{"d_model": 64, "n_head": 2, "head_dim": 32, "positions": "rope", "rope_fraction": 1.0, "bias": "none", "init_std_down": 0.101, "schedule": "wsd", "decay_shape": "pow", "batch_tokens": 32768, "train_tokens": 154500000}
Each number is 128 + 32 x the weight over its row's rms, rounded and kept within 0 to 255. Layers, rows and columns count from 0. The size above them is the row's rms in percent of the matrix's.

# layer 2 MLP down (transposed), 256x64, rms 0.101, rows 189-241, columns 0-63
size [113  90  95 114  98 102  93  92  92 111  83 106 114  92 112  97  91 102 122  93 105 125 101 102 112  97  77 114  87 108  95  92 110  89  94  79 114  78 108 109 108  94 100  93  96 101 105 114 102  94  86  85 100]
[[179 149  98 119 141 144  94 134 118 164 123  97 149  83  98  95 119 125 117 147  81  97 109 125 106 153 164  93  16  92 139 179  92 137 121 117 137 122 103 121  81 151 115 135  88 153 134  74 145 111  91 108 194 196  84 165  99 116 160 117 113 124 134  90]
 [ 97 131 101 114 169 180 133 159 138 168 175 110 140 119 121 161 114 138 164 143 129 116  95 140 119  81 166 140  96  92 179 114 121 117  96  84 111 131  99 116 116 171 142  64 100 151 153 159  63 118  68 144 155 136 158 113 125 105 159 126 224 145 125  54]
 [172 165 104 118 135 153 141 104 115 145 140 125 208 102 116  77 179 121 101  91  88 153 111 146  94 141 184 110 168 149 180  86 106 180 116 128 130 116 138  61 128  82 179 112 162 101  98 110 137 126 138  99 139 146 163  94  84 177 149 159  92 120  70 149]
 [128  47 161 146  96 127 212  67 131 138 112 181 159 176 160  80 138 139 142  96 109 139 119 104 132 167  98 145 137 111 145 139 154  67 125  70 106 120 130 153 112 134 129 148  97 116  77 142  92 120  80  88 202 144 110  98 142 140 151  98 159 124 149 101]
 [ 64 118 119 122 101  97 116 118 138  73  97 138 128 161 133  82  57 129 125  90 123 101 119  76 113 112 122  92 127  90 141  61 115 110  81  95 115 109  95 103  96  81 117 129  84 104  70 143 142 103  62  69  75 104 109 150 153 125 125 105 106 115 104  72]
 [153 154 102 149 141 137 163 148 146 130 168  71  72 123 179  97 157 149 165  94  97 136 112 100 177 157  93 112  68  93 134 180 156 167  96  70 153 157 118 153 133 227 152 133 121 113 105 157 123  84 150 155 155 159 129 182 130 160 153 107 122 138 127 135]
 [136 113  65  96 111 158  98 126 187 126 186  71 151  89 131 165  91  96 125 126 145 157  95 103  84 109 143 134 135 144  77 162  96 186 110  89 155  99  95 193  84  89 136 148 142 115 185  68  99 137 145 194 140 133 102 156 126 104 115 124 115 150 134 136]
 [159 138 141 131 162 126 161 114 172  71 121 184 157 140 119  81 131 137 159  54 140  91 155  23 118 118 118 133 100 133 120 148 103 133  71 128  79  94  89  68 162  95 138 161  83 142 150 133  90 111 164 136 108 182 114 133 156 167 152 139 135 129 125 146]
 [121 104  98 168 178 139  87  82 148 156 137 108  94 159  51  86 109  95 147 150 171  95  94 136 105  82 117 162 124 170 143 142 122 176 160 132 131 166  99  77 102 127  99  67 107 161 160  48 169  93 161 113 113 169 127 139 147 139 149 172 122 142 146 137]
 [151 141 110 118 115 145 158 147  86 136  67 145 189  97 139 135  32 121 147 123 115 155 110  96 147 129 147  96 135 116 140 132 118 170 164 103 108 127  89 167 157 129 181 142 128 161 114 137 205  88 161 119 144  81 161 213 127 168  85 149 137 119 145 171]
 [122  76 145  45 113 131 166 159 189 133 105 109 104 123 125 123 138 147 165 176 122 187 100 129 134 129  69 146 121 142 105 127 116  98 108  81 153 186 151 166 134  95 128 134 189 119 118 122 132  88 127 139  73  66 117 145 116 127 163 205 145 182 133 112]
 [163 106  77  77 113 144 135 156 127 137  88 155  61 132 156 159 110 158 129  58 155 126 121 117 104  42  86 150 103 102 130 115 164 155 174  57 135 147 154 109 169  87 120 203 138  97 128 162 160 155 126 101 153 128 111  87 105 152 155 132 131 100 124 121]
 [161 122 147 149 158 136 153 122 143 188 156 116 171 144 161 140 157 182  96 129 109 149 173 159 149 101 142 120 191  73 149 114 171  92 127 136 116 157 113  94 117 133 135 181 134  58  55  85  85 106  95 144 108 142 184 138 112  88 136 137 110  81 126  68]
 [164 151  56 172 169 139 133 136 109 158 146  94  81 177 134 169  93 171 163 106 121  79  98 169 133 114  91 199 115 128 120 119  71 127 111 150  96 117 112 157 172 183 100 132 165 102  77 170 137  97 138 108  97 130 131  77 102 122 143 150 133 165 169 158]
 [ 98 179  76 125 193 101 122 140 137 133  98 100 152 159 133 157  76  55 125  69 118 147 104  56  98  81 123 161 127 176 132 121 115  93 145 138 125 109 149 110  98 173 142 137  91 117 137  69  85 124  80 150 108 142 130 101 109  99 126 172  94  70 119 104]
 [134 162  96 118 131 120  87 107 121 126 105 119 136  82 113 157 157 184 159 137 117 162 121 167 162 113  73 127 168 150 108 118 161 159 136 141 177 120 164 140 201 122 140 136 172 132 162 117 183  96 136 108 199 144 178 150 119 119  29 133  62 117 135 130]
 [104 136 159 158  88  87 159 170 185  81 125 125 107 159 104 176  99 123 158  97 147 149 143  89 101 141 140 104 122 152  71 110 131  86 148 182 102 123 145 150 176  58 129 136 101 189 157 162 132  75  88 124  93 114  65 125 113 119  95 147 144 150 180 159]
 [173 130 192 154 109 144 123  98 130 154 133  93 157 138 168 155 100 129 161 152 162  86 133 159 126 159 128 139 130 136 207 117 109 133 132 131 139 179  71  70 134 123  84 147 127 146 169  31  75 108 162 122 158 106 110  77 138 133 143 184 152 108 149  96]
 [193 114 112 116 107 119 153 121 142 125 120 167 158  85 110 148  98  86 101  79 132 149 110  55 202 126 110 114 151  46 163 122 135 210  87 106 145 143 118 124 129 112 112 118  75  97 157 118 144 111 116  98 172 143 113 205 158 145 138 145 162 130 142 122]
 [114 118 131 175 190 122 154 145 109  86 126  81 120 116 135 135 115 145  65  97  97  91 109 158 180 134 130 122 155 103 165  97 127 135 144 154  22 171  91  75  59 135 109 100 124 127 150 116 139 150 149 164  95 140 152 170  92 100 179 154 140 129 104  92]
 [140 109 104  54 118 130  98 146 114 110 137 156 117  67 165 188  85 120  95  72  94 151 123  87 129 119 121 147  48 153 128 134 131 166  99 129 149 155 169 168  92 180 153 173 136  94  93 183 179 128 141 113 110 129 156 169 124 148 126  70 137  89 122 127]
 [115  66  74 115 134  98 156 152 141 118 109 145 116 179 133 102 110 198 132 170 127  69  97 144 176 126 139 131 151 127 192 110 126 114 108 148 147 151 134 165 119 165  73 133 129 156 145 145 152 160 136 120 175 157 210 115 109 155 175 113 206 110 172 134]
 [189  90 147 111 130  78 151 135 197 122 114 136 129 151 147 128 104 125 160 114 122  98 154  44 115 136  76 129 115 143 117 164  79 152 107 122 161 130  90 124 135  93 120 136 166  90 100 119  50  94 141 149 138  79  58 131 123 109 114 136 139 188 159 191]
 [151 153 155 167 108 104 101  97 174 137  97 132  91 111  81 167 138 116 101 143 103 128 198 176  73 104 105 207 121 147 145 107 132 103 175  62 162 118 156 106 135  86 104 135 168 148 107 147 145 158  80 152 108 145 119 123 198 136 130 133 192 157 139 109]
 [189 169 101 110 159  81 116 112 109 118  73 161 165 156  91 124 157  76 124  67 167 187 136  96  90  87  99 143 165 123 114 139  86 165 153 110 154 148 131 141  75 137 217 160 161 107  99 145 127 144 180 154 136 140 134 126 147  94 115 121  81 133 145 128]
 [100 131  98 146 132  90 114  95  73 100  77 132 133 112 112  75 117 142 125 123  78 107 170  87 137 106 183 111  88 132  93 104  68 136 129 126  59 100 137  59 132  95 118  72 138  99 152 143 115 123  82 178 156 175  85 144 149 134  94 144  81 101  85 138]
 [101 155 143  92 129 157 182  74 112 117 141 147 185 129  92 117 101 148 152  91 145 100 156 128 163 130 119  63 179 110 149 107 179 152  67 117 167 148 143 116 192 101 150  90 123 105 103 126 210 100 138  92  82  88 161 136 132 103 145 184 119 149 116 145]
 [108  73 109 148 133 210 161  62 157  94 156 218  92 121  60 107 103 107 105 150 121 158 104 176 171 125 117 102 143 109  92 153 154 108 146 141 122 126 166 101 121 140 136  85  83 162  96  73 138 129 118 139 152 145 165 152  97 109 147 153 167 152 133 131]
 [152 119 165 188 134 157  89 176 154 168 160 182 136 105 142 123  70 117 147 113 103 123 169 158 133 103 108 188 143 102 100  99 141 117 138 127 118 130 112 107 168 117 116  83  85 147  62 180 104  86 134  51  89 132  82  96 128 139  88 149 127  77 168 136]
 [180 141 147 135 117 185 148 133 172 110 194 147 210 126 163 108 116  91  75  73  92 129 122 124 140 170 130  64 128 135 127  73 137 145 166 116 147  78 102 161 159  77 146 164 156 177  95  80 132 115 124 105 158  92 121 141 154 150 172 114 120 115 145 127]
 [164 127 105 112 116 141 126 129 133 129 106 145 118 136 118 108  70 120 138 155  96 111 135 124 116 140 100 100 152 114 171 146 161 105  82 123  74  65 146 127 249  99  97  68  80 140 178 125 117 154 107 164  98 125  38 122 114 144 162 128 140 149 165 131]
 [133 132 114 103 117 130  98 127 110 110  92 182 171 139 183 141 173 121 144 153 191 166 164  67 120 178 177 103 101  78 158 142  80 158 124 156 112 105 102 132 115 105  96 110 128 167 194 147  91 180 131 134 189 142 160 189 153 137 103 121 110 140  87 142]
 [ 90  95  69 104 103 122 117 152 169 121 139 106 119 132  64 145 154 126 146  75 135 120 124 135 169 164 112 118 128 141 118 138  78  84 213 195 152 154 139 161  73 166  87 180 109 108 122  97 100  98 123 148  98 134 107  87 160 126 208 120 137 125 135  96]
 [ 66 181 111  94 124 100 103 163 131  71 130 132 109  78 104 126 156  67 178  90  99 127 131 154 142 158 160  95 151 121 103 102 120 109 169 147 122  86 157 153  70  80 116 167 113 105 164  93 132 133 171 167 139  91  95 107 159  86  91 163 104 159  72 148]
 [173  94 150 160 169 143 148 132  86 134  95 169 132  82 140 145 121 159 120 105  90  76 174 138  83  85  85 113 106 152 116 161 146 107 152 127  73 104 129 102 196 163 149 155 158 113 160  77 106 158 127 115  72  85 167 147  73 102  78 116 125 143  79 107]
 [121 125 192 177 126  73  80 128 142 131 105 139 130 148 120 144 134 107 157 109 153 122 125 136 120  92 116 190 155 108 142 175 129 108 120 139 139 169  74 162 164 157 128 189 139 108 192 103 134 115 120 111 124  88 133 194 134  67 127 158 173 211  73 131]
 [111 154 149  85 161  77 173  78 161 151 152 191  94 102 184 161 182 126 116 134 139  64 156 119 156 122 128 147 116  88 102 148 102 120  96 119 145 150 103  67 128 135 143 185 151 127 137 113 127 172  78 136 170 170  50 141 110 177 141 142 122 111 142 147]
 [192 207 136  98 148 148  63 109 137  78  64 107 138 136 118 184  69 111 143 130 109 168 144 182 133 122 101 134 149 115 106 111 130 144 121 100  74 157 120 118 147  71 174 118 150 164  61 135 156  99 145 129 165 107  98 107 184 106 144 143 124 114 149 137]
 [113 174  89 128 124 159 119  91 148  93 125  75 120  91 108 113 167 155 125  92 100 142 142  82 144 145 162 131  86 158 105 176 114 186 151 131 167 155 128  97  89  95 138 153  75  87 121 148 186  42 158 170 127 106 141 140 123 187 151 181 161 114 112 154]
 [154  60 128 135 136 128 115 123 118 127 165 109 153 165 150 139 151  95 119 103 191 156  81  63 173 127 152 150 154 100 112 135  67 124 108 176 171 146 168  86 119 160 126 137 133 117 150 113  72  60 104 186 188 136 115 175 108 123  79 173 121 144 129 139]
 [146  99 106 146  73 126  89 216 103 109  91 103  77 106  96 100 137 140 140 155 122 157 145 100 132 153 176 119 100 110 175 148  90  78 170  92 158  99 164 172 134  97 139 125 161 135 117 158  91 230 152 154 108 116 172 134 133 135 100 126 169 111 121 119]
 [ 79  86 139 144 198 103  95 178 100 140 180 128 156 144 167 158 188  97 123 160 167 126 134  99 138 107 134 118 157 115 115 123 130 119 103 118 159 106 193 159 160 104 178  93 127  91 161 147 102 119 109 154 158  99 206 123 178  77 141 147 109 176 139  92]
 [120 120 145 165 118 106 113  90 139 107 235 101 119 122 149 175 156 133  86  67 116 133 172 103 126 171 118 194 153 119  58 133 160  74  90 126 144 136 119  95 190 141 134 181 137 157 115 108 139  95 101 121 115 118 148 162 175 140  92  94 112 119 119 102]
 [142 155 105 159 109 167 124 125 145 137 133 204 133 100 170 131 121 159 155 100 133 139 182   0 107 118 109 114 138  74 147 174 117 154 117 159 142 110  96  85  88 176 135 148 124 140  79  87 104 111 123 109 107 128 155 117 145 118 105 167 163 121  92  99]
 [149 145 170 110 166  84 129 193 144 134 155 113 183 103  99 149  99 105 132 158 126 141 120 137 150 109 143 178  96 107  82 134 102 163 124 148  72 151 130 178 143 167 119  70 138 211 126 129 160 109 129 126 120  49 161  72  76 132 122 153  73 137 134 124]
 [183 134 130 129 162 148 136  79 111 169  84 120 169  95 130 140 141 121 145  78 122 149 129 149 191 135 141 158 111 203 176 132 187 174 129 140 138 135 136 106 108 118 133 100 167 164 137 149 180 160  75 138  97 118 202 152 113 135 119 181 119  63 173 122]
 [ 84 113 123 105 115 161 124 143 124 114  93 155 138 153 227 106 158  83 138 119 159 113 120 140 152 125 123  92 165 133  91 174 138 173 101 177 147 140  79 131 130 125 211 171 198 109 124 156 132  83 172 194 164 138 103 117 146 122 105 107 112 150 126 161]
 [ 84 140 116 116  99 122  84 166 155 138 152 127 161 149 160 166 134 107 140 148 178 150  95 116 107 159  97  82 122 144 129  85 119 187  99 144 149 143 151  83 156 174 139 157  70  82 125 188 106  70 144  65 138 140 121 128 144 122 140 129 228 104  96 103]
 [142 161  69  94 174 174 137 107 108 150 179 149 116 120 111  97 132 169 122 138 136 159 151 178  82  82 176 146 132 134  60 138 104  88  99 143 125 159 115  91  50 120 122 147 139  63 141  89 109 158 140  86 149  97 119 201  92 132 160 111 130 106 147 138]
 [113 115 159 124  93 109  95 169 197 150  98 158 177 136 104 171 164 143 117  49 146 131 149 167 177 159 126  99 144  75 157  77  73 147  66 161 132 180 120 106 169 133 164 164 141 155 113 121 150  84 100 102 137 119 133 106 118 148 122 138 178 111  89 149]
 [ 67 100 128 151 112 128 140 130 150 151 158 118  67 147  84 140 118 141 109 134 154 190 127 146 139  94 148 106 124  99 150 164  96 155 190 115 150 115 118 159 100 224 103  81 139 105 111 127 179 113 137 143 124 136 123 212  88  87 105 185 177 130 132 149]
 [101  89 104 128  63  99 154 134 174 107 153 143 155 168  95  97 155  98 117  96 126 113  79 118  90 139  89  56 111  96 169 111 159 156 115 141 117 111 102  81 182  99 151 118 145 162 155 103 131  87 141  86 116  88 148  70 110 133  92 195 142  70 110 148]
 [163  83 134 131 148 118 104 178 136  95 153 140  98 123 163 133  91 122  51  82 157 118 109 107 147 114 188  89 127 133 145  64 182 103 130 217  83 144  92 147 104 159 152 137 199 116 118 118  87 166 102 142 125  96 147 164 160 120 164 115  99 122 134 118]]
# layer 2 MLP up, 256x64, rms 0.1, rows 190-241, columns 0-63
size [ 96  90  95  91  89  94 104 104  91  98 115  92  98 110  98  86  96 108 115 105 106 103 109  92  91  91  91  92 115  97  94  99  83  97 101  95 107  81 110  89  98 101  81 108  88 101 105 101  98  98  96  81]
[[ 66 142 166 124 154 194 123  83 150 115 152 146 131  93  89 140 155 144 148 145 147 154 185 140 127 137 148  90 162 182 168  92 121 122 139 166 104 103  95 116 103  84 118  95 123 187 170 120  61 111  98  77 137 182 101  90 128  85 135 148 134  72 152 100]
 [ 76 111 123 152  87 135 116 170 117 136 110 125  71 173 108 116 146 113 148 206 166 105 139 117 129  69 117 132 115 132  77 142 141  55 130 146 118 176 115 166 123 193 104 124 176 118 119 117 114  94 186 144 117  98 151  95 100  89 166  93 179 110 174 160]
 [143 127 151 169 139 159 132 143  65 117 130 167 195 138 141  84 142  96 116  97 105 134  82 134 167 108 109 128 159 177  70 117 160 108  98 105  75 119 136 103 125 176  87 181 144  99 122  88  55 137  99  98 199 141 137 143 135 122 143  92 170 123 104  73]
 [113 140 107 147 149 119 121 147  83 142 150  92 107  84  84 181 212 120 107 140 113 159  91 115 127 156 120 165  78 128  78 182 125 141 140 150 133 131 130  92 195 149 164  97 144 122 180 152  83 120 150 187 172 149  91 113  63 116 113 126 149 161 129 179]
 [148 157 111  55 112 148 149 111  83  57 100 109 110 167  98 147 156 137  79 148 167 105  82 138 155 100  89 180 125 116 117 113 140 120 186 126 132  70  70 135 173 118 147 180  99 125 156  83 117 156 150 178 113 152 190 166 134 111 112  94 124 107 140 136]
 [ 50 125 173  94 155 165 104 169 109 154 158 184 116 149 119  85 112 163 176 173 117 179 151 121 125  98  97 107 145 123  72 121 101  52 130 147 128 159 153  68 120 142 137  84 156 137 178 172 147 171  91 150 137 104 122 149 148 106 168  99 111 118 113 107]
 [ 89 128 105 112 154  98 113 175 120 159  82  65 136 182 140 143 130 148  96 148 114 161  42 114 118 131 169 143  75 163 106 120 170 108 166 120 216 155  97 142 169 161 152  56 185 102 126  94 123 115  98 136 127 101 152 155 120 113 107 119 134 129 133 143]
 [125 112 110 115 151 182 153  95 150  81 113 128 203  97 119  92 173 129  98 138  60  98 198  94 132 162 115 141 153  95 185 143 128  67 111 129 117  61 140 159 114 127 155 143 104 178 106 106  86 128 114 134 111  88 139  86 106 149 137  75 104  89 106 117]
 [120 121 127  77 130 150 127 126  93 118 140  98 179 204 133 168 144 135  96 112 102 135 109 148 117  75  95 113 124 114 146  90  22 114 214  98  91 158 123 117 147 151 162 135  82 153 109  88 145 143 151 142 105 149 134 187 158 112 107 104 114  73 132  99]
 [ 93 147 185 144 170  85 163 184 107 134 154 137 149 129 133  95  53 163 106 150 153 119 139 115 145 144 157  82 162 102 127 119 147 140 119 165  96 113 101 100 109 177  97 163  94 111 125 158 105 121 120 120 133 137 121  93 155 130   0 102 161 127 103 104]
 [141 152  72 100  99  68 100 145  87 154 154 138 112  84 181 144  85 121 130 142 107 182 110 148 122 141 181 128 177 111  84  93 143 164 122 129 124 140 132 154 119 151 117 178 131 137 119  95 155 176  79  73  80 184 164 193 110 115 166 122 138 107  90  85]
 [145 173 119 120 201 186 153  83 157 106 110 119 100 132  96 132 187 175 102 160 108 130 126 148 128 146 177 127 147  89 140 131 112 150 174  89 151 105  97  72 129 136 135  92 127  87 119  73 123 144 139 139  99 180 132 138 117 173  88  82  67 176  86  84]
 [137 128 182 146 104 111  91 100 160 138 121 171 148  59 121  59 175 126  99 165  89 169 178 110 111 139 180  69  78 105  98 104 177  97  96 100 108 131 106 131  82  73 132  95 115 164 141 104  85 178 169 111 139 128 137 114 105 119 127  87 121 111 149 145]
 [174 105 199 140  93  77  98 153 130 105 138 128  93 118  77  99 108 148 116 143 135 113 155 167 140 159 166  81 123 161 115  91 141 196 108 118 121 113 170 107 114  62  65 150 116 153 170 213 113 108  93 103 138 173 170 119 147 121 137 131 114 127  88 111]
 [ 93 139 162 135 119 116 189 146 136 173 126 105 158 150 140 134 114  50 116 129  96 149 135  95 102 108 163 120  88 127 139 180 130  50 157 119 113 128  80 150 101 169 147 104  89 136 148 149 102 150 134 172 118  82  86 102 114 138 201 165 205 141  97 160]
 [151 126 154 129 119 137  96  92 114 183 147 120 165 109 146 189 140  97 180 141 185 121 102 160 136  89  90 138 169 123  80 106 160 146 195  55 162 130 113 143 153 126 180 125 145  95 108 133 185 124 143  59 100 184 149 110 121  84 164 124 108 107 103 140]
 [140 121  26  78 143 161 119 133 117  97 132 139 149 123  79  85 156 119 105 149 103 194 153 100  81 129 128 121  97 134  81 138 124  90 154 137 111  91  91 113 126 151 158 120 119 111  59 170 180 129  66 174  77 139 162 133 127 123  90 114 102 175 119 135]
 [ 89 115 115 115 160 141  98 169 111  98 154 113  80  95 116 152 146 126 110  92 140 166 120 157 102  74 151  78 211 124 111 129 128 112 122 160  66 105 137 157  54 139  64 132 163 152 136 170 125 110 123  60 168 162  95 142 109 121 177 134 156 177 115 139]
 [150 138  70 130  91 145 100 165  72 141 137 105 115 156 187 149 173 107 181 167 173  50 158 117 135  57 139 158 143 138  76 136 129 189 136 134  90 139 122  92  83 106 117 182 165 123 130 137 166 109 164 150 134 126 142 101  97 139  97 127 115 135 183 119]
 [123 109 123 208 132 153 168 176 140 135  89  82 174 194 111  70 162 143 139 149 136 104 123 180 145 117 140 115 206 119 124 137 122  79 169  98 125  90 128 150 142 134 101  95 132 133 183 148 116 133 116 156 132 139  89 107 128  82 146 199 113 165  82 159]
 [136 114  63 138 173 120 106 125 102 133 101 120 161 143 103 109  73 146  85 104 109  64  53 155 192 144 153  80 130 123 156  66 125  96 172 137 104 137 123 141 150 123 102 115  59 120  84 104  90 147  94  69 161 133 130 102 138 137 176 137 123  84 154 127]
 [ 83 120  82 105 126 170 161 140 113 113 121 135 144 109  83 111 118  45 120 137 103 152 100 178 121 104 153 149 140 114 108 114 183  98 119 108 142 101 162  84 113 146 151 135  50 176 171 146 174 120  73 114 127 179  62  69 125 113 116 119 120  90 150  87]
 [152 139 120 198 135 133 144  86 133 142 130 127  92 139 102 132 166 188  92 101 158 114 121 154 122 113 124 188 150 142  73  58 118 111 135 116  90 117 178 161 112 121 142  94 201 140 108 122 147 154  76  80 114 104 162 198 121  88 134 129 104 155  70  90]
 [154 175 124 123 134  85 182 123 112  96 111 112 115 128 138  95 117 159 104 128  45 131 155 149 138 140 110 146 164  44 111 106 130 167 151 201 139 111 172 100 164 115 145 123 111 185 172 101 126 145 116 151 145 143 145 178 206  98 102 150 151 103  99  84]
 [113 158 128 137 139  65 149 127 182 175 136 110  98 156  93 176 139 174 167 118 139 141  80 141 124  90 110 131 146 158 158 105  71 136 193 144 166 179 112 131  89 161 117 161 142  92 132 134 119  80 166 148 151 182 127 110 125  73 174 131 109 151 134  47]
 [ 93  88 169 161 111 115 100 216 113 158 128 129  97 123 132 139 134 116  91 126 113 147 118  98 164 140 156 174 142 133 176 191 102 164 169 149 109 103 141 104 148 144  87 183 120 152 130 189  35 170 111 130 129 128 107  92  97 134  58 106 123 112 117 112]
 [140 143 177 159 159 175 130 127 171 109 156 140 126 164 105 125 156 162 146 112 130  86  48 119 218 142 125 118 139 148  86 172 136 173 131 138 109 120 172  80 108 101 177  79  66 125 120 168 144 139 167 105 132 182 123 164 124  74  99 123 160 135 120 147]
 [131  92  79 100 131 133 144 157  82  81 133  54  81 154  93 110 151 147 115  84 138 127 118 131 109 162  77  87 124 108 147 172 134 131  97 128 145 165 116 199 115 143 102 192 155 180 159 109 151 168 106 166 166  97 117 100 130 157 189 111 144 164  95 165]
 [102 108 115 131 121  94 124 177  95 132  73 100  47 174  98 156 168 126 133 155 198  97 178  71 140 110  92 179 155 151 147 127 136 114 106 122 102 157  89 121 121 152 105 156 157  77 158 189 157 127 144 201 102 159 104 139 121  90 109 127 147 138 133 150]
 [147 130 151 172 124 163  67 129  86 149 128  76  93 151 102  89 125  86 136 125 118 127  94 152 125 134 147 141 103 138  72 100 138 110 153 162  93  98 140  95 183 139 137 172 167  71 159 178 135 140 144 129 159 115 191  53 193 147  84 100 179 123 131 127]
 [127 117 119 148 186 131 170 116 154 112 186 159 107 124  89 151  99  96 125 127  63 117 110 157 129  95 109 194 163 127 138 137  75 132  99 118 141 147 154 133 145 166  98 103  94  75  89 124 170  90 167 171 111 159  76  69 111  97 150 122 116  83 201 115]
 [106  84 141  55 118 180  94 154 153 113 130 118 114 120  58 195 136 137 139  71 118 127 101 110 149 146 103 116 166 112 142 114 137 116 138 114 125 172 139  96  75 121 113  80 189 106 115  99 106 182  70 120 131 122 122 207 158 140 105  99 143 109 186 143]
 [170  83 180 147 149  99 131 122 119 192 128 101 123  72  88  89  41 105 109 138 125 138  89 148 147 153  79  93 118  92 124  99 128 141 152 182 140 180 110 143 115 160 141 108  68 104 126 142  93 128 162 122 164 165 148 122 114 146 179 164 196 138 109 109]
 [ 99 101 148  99 127 149  90 160 136 145 145  68 163 146 115 102 119 117 185 186 109 168 155 189 112 100 158 139 154 191 175 122 103 162 106 165 191 177  70 156  97 103 161 102  98 142 123 113 133 144 148 163 116  96 113 117 174 118 145 174  97 160 173 116]
 [111 131 129 102 139 161 152 173 145 129 169 157 127 152 108 164 177 193 136 161 128 114 146 158  91 186 134 100  76 123  94 171 139 178 114 114  55 106 175 140 145 121  95 128 109 130 120 155 127  52 111 130 133 148  98 108 137 214 110 105 149 110 197 132]
 [160  66 110 132 108 140 102 196 113 139  91  50 140 129  40 105  94 150 116 139 109 154  92 166  79 139 140 117 135 181 138 127 119 126 156 156 113 135 105 152 101 141  81  56 125  82  97 151 142  79 164 122 132 101 172 116 138  77 115 170 116 145 120 136]
 [ 76  79 155 148  78 128 207 145 143 116 132 106 137 195 100 126 186 126 103 113 132 115 100 111 128 115 157 147 162 130 106 134  96  66 107 166 125 102 151 105 152 151  95 135  79 101 204 113 111 152  87 131  79  94 148 151  86  85 114  85  94 156 107 154]
 [145  92 175 164 129 101 173 182  87 149 127 178 141 157 177 141  89 131 162 159 157 114 145 190 104 147 155 119 168 119 128  95 120  96 106 153 105 119 131 186 169 178 104  96 153 129 143  91  14 147 104 129 163 136 148 113 100 119  88 112 130 147 117 118]
 [ 80 130  73 109 135 204 109 176 113 170 115 171 153 135 123 159 150 125 124 131 145 110  72 101 189  99 103  97 152 104 122 118  96  37 143 174 143 143 115 109  86 149 122 133 159  45 105 119 156 109 170 124 150 117 113 113 153 131 119  82 114 165 150 162]
 [188 172 113 112  75 109 155 125  99 112 120  54 161 133 165 157 109 167 116 154 171 117  90 148 109 114 126 144 131  94 134 113 133 127 171 111 123 123 164 160 172 115 115 138 136 171 120  86 126 185 125 113 193 137  99 193 155  46 117 127 196 116 146 154]
 [ 56 135  95  66 137 147  95 124 127  71 163 163  56 127 119 119 129  94 139 164 133 112 149 102 151 130 142 159 162 152 134  78 178 148 124 119 202 151 112  86 152 129 132  76 143 180 106 120 103 127 160 108 117 117 148 165 203 102 129 140  64 129 103 121]
 [113 110 124 115 147  93  99 147 128 121  77 109 131 125 146 131  88 171  95 167 112 179  68 102 151  91 161 156 186 140 170  96 123 135 152 114  87  94 116 127  80 140 138  76  73 121 141  76 165 174 151 124 109 214 153 156 101 172  95 117  91  83 118 124]
 [137 126 178  97 134 123 115 148 121 133  56  79 102 127 108 155 159 158 130 117 167 124  57 109 112 194 168  81  97 107 106 176 132 146  88 108 128 179 118 112 103 116 114 119 164 108 121 187 166 104  90  96 130 176 180 121 140 168  86  92 174 109  92 158]
 [145 168 118  91 186 167 155 131 103 181 162  66 151 161 119 135 142 127 166 166 123 122  98 111 121  94  83 132 187 192 113 123 149  94 146 187 112 109 136 132 100 150 152 184 123 118 166  77 144 168 104 180 105  72 145 118 162 101 161 157  84 147 125 109]
 [110 145 132 175 199 174 129 108 103 156  94  91 193 160 119 121 155 100 111 118 111 123 164 162 135  89 157 146 139 157 146 127  80 168 129 130  94 105 155 110 156 183 178 158 196 129 160 124 116 199 156 143  71 136 130 144 103  87 143 121 115 148 131  57]
 [121 138 127 146 139 104 148 113  73 149 106  98 104 139 114 146 144 174 130 178 141 171 141 181 126 153 154  84  49 157 114 123 103 101 151 146 142 121 130 133 121 175  63  71 147 152 143 174  90 110 114  96 159 123 223 106 153 164 175 100 159 165  95 120]
 [ 77 137 165 118 175 186  89 176 162 119 167 136 134  87  58 167 100 115  83 157 154 133  36  96 119  98 127 117 147  83 141 141 119 129 130 152 152 119 154 139 132 119  89 108  87 107 105 136  95 138 174 104 127 121  70 143  91  72 114 106 144  86 113 166]
 [ 98 106 121 107 185 182 119 159 125  98 100  76 127 146  98  95 137 107 100 146 130 131 110  84 102  99 130 152 175  92  70 116 151 117 127 113 185 117  96  89  89 151 110 150 177 130 108 126 106 217 165  49 143  89 122 181  88 115 143 116 114 109 103 143]
 [131 117 172 125 150 183 172  76 151 123 113 151 136 150 141 182 152 110 132  25 123 100 119 149 153  99  99 123 155 103 169 109 146 144 165 101  45  95 125 141 132 100 129  96 190 167 163 105 143 143 159 115 102 194 143 135 122 157 168  97  96 129 107 107]
 [151 130 154 177 156  97 104 155  90 176 100 135 127 120 149 159 189 153 167  53 154  94 138  65  85 100 143 138 124 170 122  87 130 142 100 127 131 106 154 137  90 107 131 214 118 145 170 190 113  95 150 154 156 159 122 100 155 154  94 119 127 164  80 126]
 [123 155 222  83 155 129 107 111 142 136 139  78 179 107  95 122 130  76 140 118 157 174  90  87 161  99 112 169 113  76 148 107 181 138 176 150 152 140 126 153  99  59 138 100 109 165 121 158  86 139 139 102 161 149 180 100 154 100 141  92 111 164 131 118]
 [148 178 163 199  67 142  83 125 119  49 161  65 130 114 147 113 122 109 124  96 151  90  99 171  97 124 161 105 107 161 133 134 159 130 100 171  80 141 117  87  55 120 110  84 143 139 133 157 131 154 142 114 136 187 160 117 172 121 106  96 118 122 113 164]]